Weights of a small transformer language model: vocabulary 11375, no biases in attention or MLP.
Each number is 128 + 32 x the weight over its row's rms, rounded and kept within 0 to 255. Layers, rows and columns count from 0. Numbers have three digits each. The size before them is the row's rms in percent of the matrix's.

# down: layer 15 MLP down (transposed), 1536x384, rms 0.0583, rows 1225-1284, columns 0-47
# up: layer 15 MLP up, 1536x384, rms 0.0622, rows 1226-1285, columns 0-47
down1225 110:060143119127130138157133130092116149179136178148144084091095078162184102104123153076173092093163109162138128137171118176093091133079137114109148
up1226 100:146140105116123124164172100113170172145145127171149068119169155136134153087153160141139104128129168108128142170099166127079108111085143138136101
down1226 091:090111115119070155171141106123119116168158132120106109104158074131165150133163112148089159132097096113097070120066183118157148144122136170114115
up1227 101:144114162101108103152100063116139129036114165080135133142161182156082144156115138076120118130156124143121180105098106172080161115148176171141134
down1227 103:107123133168158151123132083128125155106100159045076094129151131135141127144133116146123100077118088162065163133060120187115163125181132107071168
up1228 102:120116113161136106115084156168091184148109129096087196056128154148195115152152153157122107128125072137099160107144114078074121093169160174115153
down1228 095:124107106178139070101150117109124098173135115118100137109161163148128179109149137135102102116122096117166145096124110124145140061130114112112176
up1229 101:093114091124102127101141087149126161124123134135171142142138117115095109121103109124198165108111187114156147185126125106134164116120168101151112
down1229 097:179095126115067110092105118107183094119126108125151187133124117165072129162108135194174160188103112129129115111133160139073151069148052112099117
up1230 100:122092126067053137136112123082116123101124138129164056108133082122198176127175121120102113162111154172085123193095066097056112103116127094112059
down1230 091:137121112102083192090084156084114096123115108093124128131136168152095087111116086117141114058106104117100174164097137126171031119108112192094101
up1231 096:126148089146136157082119143088099131093078155180143178115174136100116150159120097135104105096133084061159100070145113155116104094164145115181131
down1231 098:104075146146151091143129156150147067161124130183126160107177154117143110089077133106127122093178150139136127115136153087074080133082192095094122
up1232 095:130160147149115120122137123101086113187149070063093070137078103109111100165087104072065139153085114125155100099162185173135115072123135109150188
down1232 098:122094120107145098157143138111147095102151160192151148139173123121066191086110157143180129092131180157122154107087157165150084128103127118101124
up1233 101:089109118091100164140136128132179130084154130149116108083163147129157134131115147123124141180134129131104145047117089122147104139150167105117154
down1233 102:133104154109124146110110113121177131161116098151126110095075132188122092144118150089109121121202133117119135114097129092176122102111092133141147
up1234 101:152061185107154110167158144142085104098102125131154134134096117128155146089160114139148129141106151106093151142166170134149046115130107077099128
down1234 110:094090119102139084134184178136193117131117164179158150150145102143107070133175066172090066105112127104155152123104080105154147130233166086168075
up1235 101:157137135186122138122098140094101098134159073130134089128169140160169088171139143186120133116182144117185132092101105137171106127148151143226149
down1235 111:093129131147112127113188073112079142114157106140120129064130114102140101095082069119123134140069160134182147141099100111090161134091119149114140
up1236 097:170128109140189137149148147131156150101091158095164165116150132151142082132126089183121190169134153125101097153121111121117154110078171160122105
down1236 093:160118133105191149175174148119124147144126121149158143141156105127114112150089102102153184168147092181142069144131120193113123138177087142139174
up1237 091:145143080147109093125099110057133173126119115098204109132102137188155126092115123160113155098129199132147143133085130070101126166155100175112088
down1237 107:210169141166138127104161108153110124121141099121172142146117092062120078118157122125127112084055128167145108194134108130081162123110068123145190
up1238 101:090154153147100100123162085125104081115183204146099140155114140107189182141116175167153167128148113086154104095190145092071150120115163142168120
down1238 091:125096091086129158136118117110166083109109123156098101158123171112088124165093183107134118155095122110055125102139143151067104108143124074137188
up1239 096:136088080116109174108149203146128127169092138185151135177169158122182129089105172119137142153161101137091055088142199136090122204141147110121137
down1239 094:176172122153092151160149149109148120144140104132166126113139114118147153124057091070154153118091097189126168132119113121118156100034188109151203
up1240 106:111116102131086199113188150073112138156128151101153098133103121155095150186116088115162154105121101130166113114110156125210083082131112120183117
down1240 103:089097122152088160095164139089116146138157153116144088143128160190140111135122065145164148104090108112070123139058119149130110101200190084146175
up1241 100:106065092145156106196130147101191109102125158174104178109129137120082101150155113130071166111160120112161074124133108070152112129091171093054110
down1241 092:135117096152116167160084152113134089179130118158095107152156174142138134162166116131130190078116114146099131109098121114127133155108112129153123
up1242 094:139109093162122199151144109140097142125115214153174155150114175157089148130195135171128158148149137139070068133050119122107180093141087125163194
down1242 106:122115135133130156107100059112173186110075118079148120148137121093124074157147032163138132133144115087135126063121148117143160142108115134143111
up1243 089:086136142200093122163131082128140166132155135144177163136145144140127112089100160135147122125154156158114085141189174123128085091128066122237155
down1243 080:137110101150179132183142163089101112172129109152124114118092118123139151100113160160075120127093132198119145133066169128119180121107087148145140
up1244 089:125110112088097138155091115109123132157077178064123111164128108094121081129140156126103075097079111118081122096130077136135070175095121085124166
down1244 099:145099131225141118134119122151162127071170092179133123142139124140162103143122129100125125183139122103149143154163177084132154129146095141127116
up1245 101:135059146126177112147097148154115114161184242193115084075131175174182121123130084149153133111139157095146147108110100116122133113124159159132157
down1245 092:076171173104140119157134205102119167172101056157150094119148139144130142195123175129120159108144164090129080103133122135064100177125132115173110
up1246 095:145135138178110096140100097160114207145149139090151130163115142148131058113105052148137042158092111106108140142101143111168183056149150101149114
down1246 108:098129099174110117081199160086135093138124143146116134116121161157134211134143174149121198129194123127118177158075144126157162122105138131088123
up1247 103:161131089130111107176145106130142079095157118125159077147173074093112104119114094063102126117132099165152147070099153146168148053130118112154073
down1247 103:126060116141091086136051117148105102115150103108176081167134185182130180153139074109189131106116116156140088103081155145129059153085135125124081
up1248 106:116113086123102096133155200097134132125110116146125187139166133148098136161127080092105125121152075138094096144164115123118140161198075112092076
down1248 101:097149061114123118121090095189115107162143123067142072133113098157145106152116073160103075083173099127106167135108176128108122157178166170129127
up1249 106:104142115162103185152133175128109168120157110111146126067097159141169085122147126065133128132179184154132133138120077150117155179130087169123066
down1249 107:101159199154122139110131097122100148112111133053157142111118104080217148153131075087109168032087089108143183108201118180123141127140120137133151
up1250 105:115086144164111118096084140130151127131119107158135170098121107147087067203143127107121156131124129099187145123110171142145109132079134138124072
down1250 103:105125177159087134122141109117163118105134150089105111104064129111080125124113059134131150130097129146168131083130143119172113122102172111127144
up1251 098:104156106100149138136103175127090131107149136167151109121092055102155088125154151121088095137161143110080108122218169102186148106082085106137106
down1251 092:108119119158165147152092165131186151142141097085116142112181190115130078141086076098145137146176118088169173107103083076179102113123125131130048
up1252 107:108122155127094090101113147178165149216153126117157142156158121219093124145148166093133183155196131066134139172132111131193086135149155149125120
down1252 099:073090134101118149099160098155153191117155130112157143169131100198133179118206118062109232125082185078100086116134152037128123146140134114139082
up1253 101:139141163128089149121098159080108138164107081136076143187161117117102129133124108162104118179144102126152121142149147150167082124138125114148188
down1253 106:089118191143091128115070162070090087161085125134110199169157117128116111203170125174113111121116124153125089193157098113156097071115117152096135
up1254 105:224116109132161124178124103128076086113139168116146147128139167109156132144160057131182136131186182106080116097145114153134138173130090134167072
down1254 091:112155134158137190130163133119122134149110107120092141131157105076101148152112101169148173062078080107130131107137156105122144140135189089157077
up1255 099:129113126134098146168151162155111112144096136139099152086093130109196132181065165126089085084165090101138081126144097130109110062154173128161197
down1255 094:122105134155053129150104109106128138098085115151140121075111203176143120124161136151121136071078164104109128152177173120091117122118131138130133
up1256 099:154136155128124158151165100098156099114122084116096101168108143149105090129128170087153192127166129085084110118165141163199140067103163119153082
down1256 096:139135053100182096165079144201166157124136073085127084138164112152118163135124188129149140183138103102132135130101140134083124101126130152061089
up1257 104:126097095128088083123133135134111128157133127123101112126082131158164121143148171145160159114174144164130207143180114099108147124131161098108079
down1257 113:126163109111156104122114107151160141140150207165056110148149144138190106099167167137134183100135191080152182162105124109140135135136124190080161
up1258 099:084158093130126146170115207114095065195122159166157135037137111133116125119115067128098113104108127129157122138105097097091112107116149145145156
down1258 112:129152094143181110053136085103144092175142130159142133115110081124106153119121100125097072073139069099119096177109139155099161168131134079105164
up1259 103:140123129117215167098167130095092158106130175102152102171139147181053125072091105067103132127108172147146071136108132095124089154105148134102088
down1259 090:110128130113128082116172149124088197105129141096131073147104094180126142124172129130098116161069121132165081116116104131162118104142129106140132
up1260 102:129041134158134155124139127076189153076153106156172090111118115135138181091172172123181173054140140101150162181090072074183174076134094093138121
down1260 091:125087135123087158075126108120170134075088082151176073133137135169119183136139165121108117124084139127066155145163088153061177152147146161074098
up1261 103:130120083124144076149073120157124091091121149123130103062120112151166127157070072080181127136123100158176129084117127153168148119157138145158164
down1261 090:152125179092178161138107177110224145147134107142152160187171140133151093091131160097121115151146132143158164141164119061080129140136094144149161
up1262 106:116114117142130129157116178162152150125124141119146167101174119123136067154162115075132124123164127078064121066202118110134142110103146176165090
down1262 097:146193092142123121100113086125172077078104106161094110122063146093094124104135125164056086093125103083146106101117080192122126115115174122137111
up1263 101:173100097078080113108116079177081136077113098084162129164091155146163144161117152083171106117162149131139147099149140143099109078098174139116149
down1263 091:148192124126109081127142147125136149132137160140091116182110135127122156136118116124112145202144105147084128136130119103122119066106200116084148
up1264 095:125108097169083125135091166187170047141122122130151078153154108112154160149126105122154138124106122105105114152107161130128118134146111144111113
down1264 115:125148106088160111145129166121125106154091121142098147107137168170132098136132081197085125161165206143072145143136158088112117113127127159150106
up1265 096:081156151079079141161085142118106079086186135165149117204121114152156114139164141124161179160133158087105144169131134158086171127178130172108110
down1265 123:120100153071045187114135147146140100125157111131138129145133120115073093169108070143156129094094071112117125157159103096141127123202107129181128
up1266 094:167110159057127157203132152090119105140160204118151117169109090132077114132084169152181123118124111134051103098149155160093106136098114087116116
down1266 105:132082124159129135138090116083112099113124193169125055115187141139163095149097118166157204148077150082189132106125154122116127099097079082138093
up1267 105:141152085118127160143114125160107088112193154163096202138148164174191069119107163123185168112168162106173136101101180162115076129085165136146102
down1267 095:109143074086131080186127135089159115092131188194050118158075066166131178133137154122125147115098085098142096121070140141086147118121191143130128
up1268 103:078072120178125135064142143121124122165141198150120100114121085095105116101139155114137134167100145075071129166157162133119094094125076118179148
down1268 099:149105167165194162153077104164048127127168093140117114128155147070184094082156050099150069133164152162136125152106153136113151064195128078135126
up1269 098:122136120136120096181166069087095125136167113103151181107130139170097084133132071090099112142191070150128151070130106055102123067101183122097111
down1269 108:122165160129133082153153148133155128178144127155196146131155107097115158130152049135130119097186145125144139105123176094107093140188156120193152
up1270 083:108108079131137127107117174121162105132144191138097150122101177114142159090162158145112134115167061117064133138136168007099100177127116134138085
down1270 115:097157140059119130152132088178069128105124113106155167109099079104144110155163104113095119138128171170113134093135102133176132126148116186176220
up1271 115:167143152094070147112119139140103138171142073134101183177180152175119093114144181104122141046125092046090154141174133174114123093179154131115150
down1271 140:114168206128132125119090168112114126183102136111170090165092137148163165143109112100137137157184121065064158131173148114130189033128114162086090
up1272 107:140107180171145152125147102140165137128130168125166147116146098152156118085126152134132068115128165130111177099156153171202115135171148096153118
down1272 094:189115099133190125088113213130106210113089088095098125194172128160162103134098072128121127090162105166126100104126178160078130113068160100098196
up1273 094:153101106114153158111089130107088167041139104185153122145139128114140132162124177089124146067135149132120119148120096084130148081165095106172095
down1273 106:135077157088234072191094157167142125104072108120112145100122175077110107088134133113089156195119152087087097075052138150113099147152154154126174
up1274 099:135096118146077104161133155118139103114117192083170169138168119170133061169067130169161171077184144128100136084123129090154095188132123137112123
down1274 100:067113157122139094096149133164151131114118212175034130106113153078072091114124108147185117136118093097150156172112140167124123152073094141137139
up1275 103:133158121105129142126123138161102127138194065076070168144088144172093172073130131116157140128102118082144094114157112045095088078092105088158089
down1275 102:103141120181094140214063149103124088123109154106179081163116101155163106207081109155125099170173120126120112080102143185147089160089100138135162
up1276 099:124164159097118162134114167101033119115115160140090127108178139120197056088147122142119204079158114098120160059108127138116071108127149077143095
down1276 099:123143095125133113135153137129121059152083178087181128084167088098137202099139128138094125069131116160193100075073137096164129118125076068096081
up1277 097:107108159088110070115140127121130113090135064127156101183159144183154108077127127131118162146150096097118145104136066166162113160101169168184145
down1277 108:118145186135168061135137098098148094111192131161065120143095114103169164141097175099169144112133137116099196090119151106142131138176155072135128
up1278 106:127168118143091132110035153135106076082096089101109100100127129126105147113093064083114138102146128085157067124108115076164150113165114147153103
down1278 095:144111152117098107118154150155074089113164168073179105060095145128063128088160160145111163175108140151095231091199097142123161101141151125184132
up1279 098:141168096087125173152111098114160111048129187091158160049213107084119140091133150078115189173169132112086160146101125123119122143156134131148151
down1279 091:121127087111137140175151140083162135124165074163107091117136140104104119106106125128177106150119170106078061123178140122135145156156142112142165
up1280 099:159095137069161113060175212123100110169151106103090085122129105109083093115167135098153108156186112093192156157186122074136178118100179138131109
down1280 082:136126192165139124111082117111175123151094136159129126125112050146146102175152196116107119116104119149130140129106199128144087106123131147110138
up1281 100:167040143095157180171193143142159139183154107090108144203116125163113096112114231076138088191079140161108140103085134117124135101092175131085069
down1281 098:154157116113132126073133179153122104091180116101069129087164156091156097123121147101136174103151160165108162076166122154184115120164044121101202
up1282 108:136059138129181127097129165153157139108099151150128159157126135132152075132113184102080122122142146151183086102124172137103137166173102137143085
down1282 085:167137172159122161148150087142146146130177179114130115074151111152135161100148151131151213073160159112144116127137169095072122134116095120153195
up1283 101:159226138131079152159068085133132137152138107133153134090128144162089115179134150097088158156113177120176089148106188157083122088174115115088095
down1283 106:133091094134103153146130092094137095092085145132140072149105126200094153135101087157116149160176109118158097139100152139154174205161176127110170
up1284 097:171130161063180090185120097111098134137160124160134147100110121126106100101142109130151095127161140146098058111101135161065135189109144106109112
down1284 135:172078148098126150150153137113183116142118117116099187097159122134107185148094106121133101113151144084152143117104111106094119152098084106122055
up1285 092:155188076136138095161231184182074109171167159107086091112118115166129153143154134167150178109098133152049096137119165097119125168091168144122092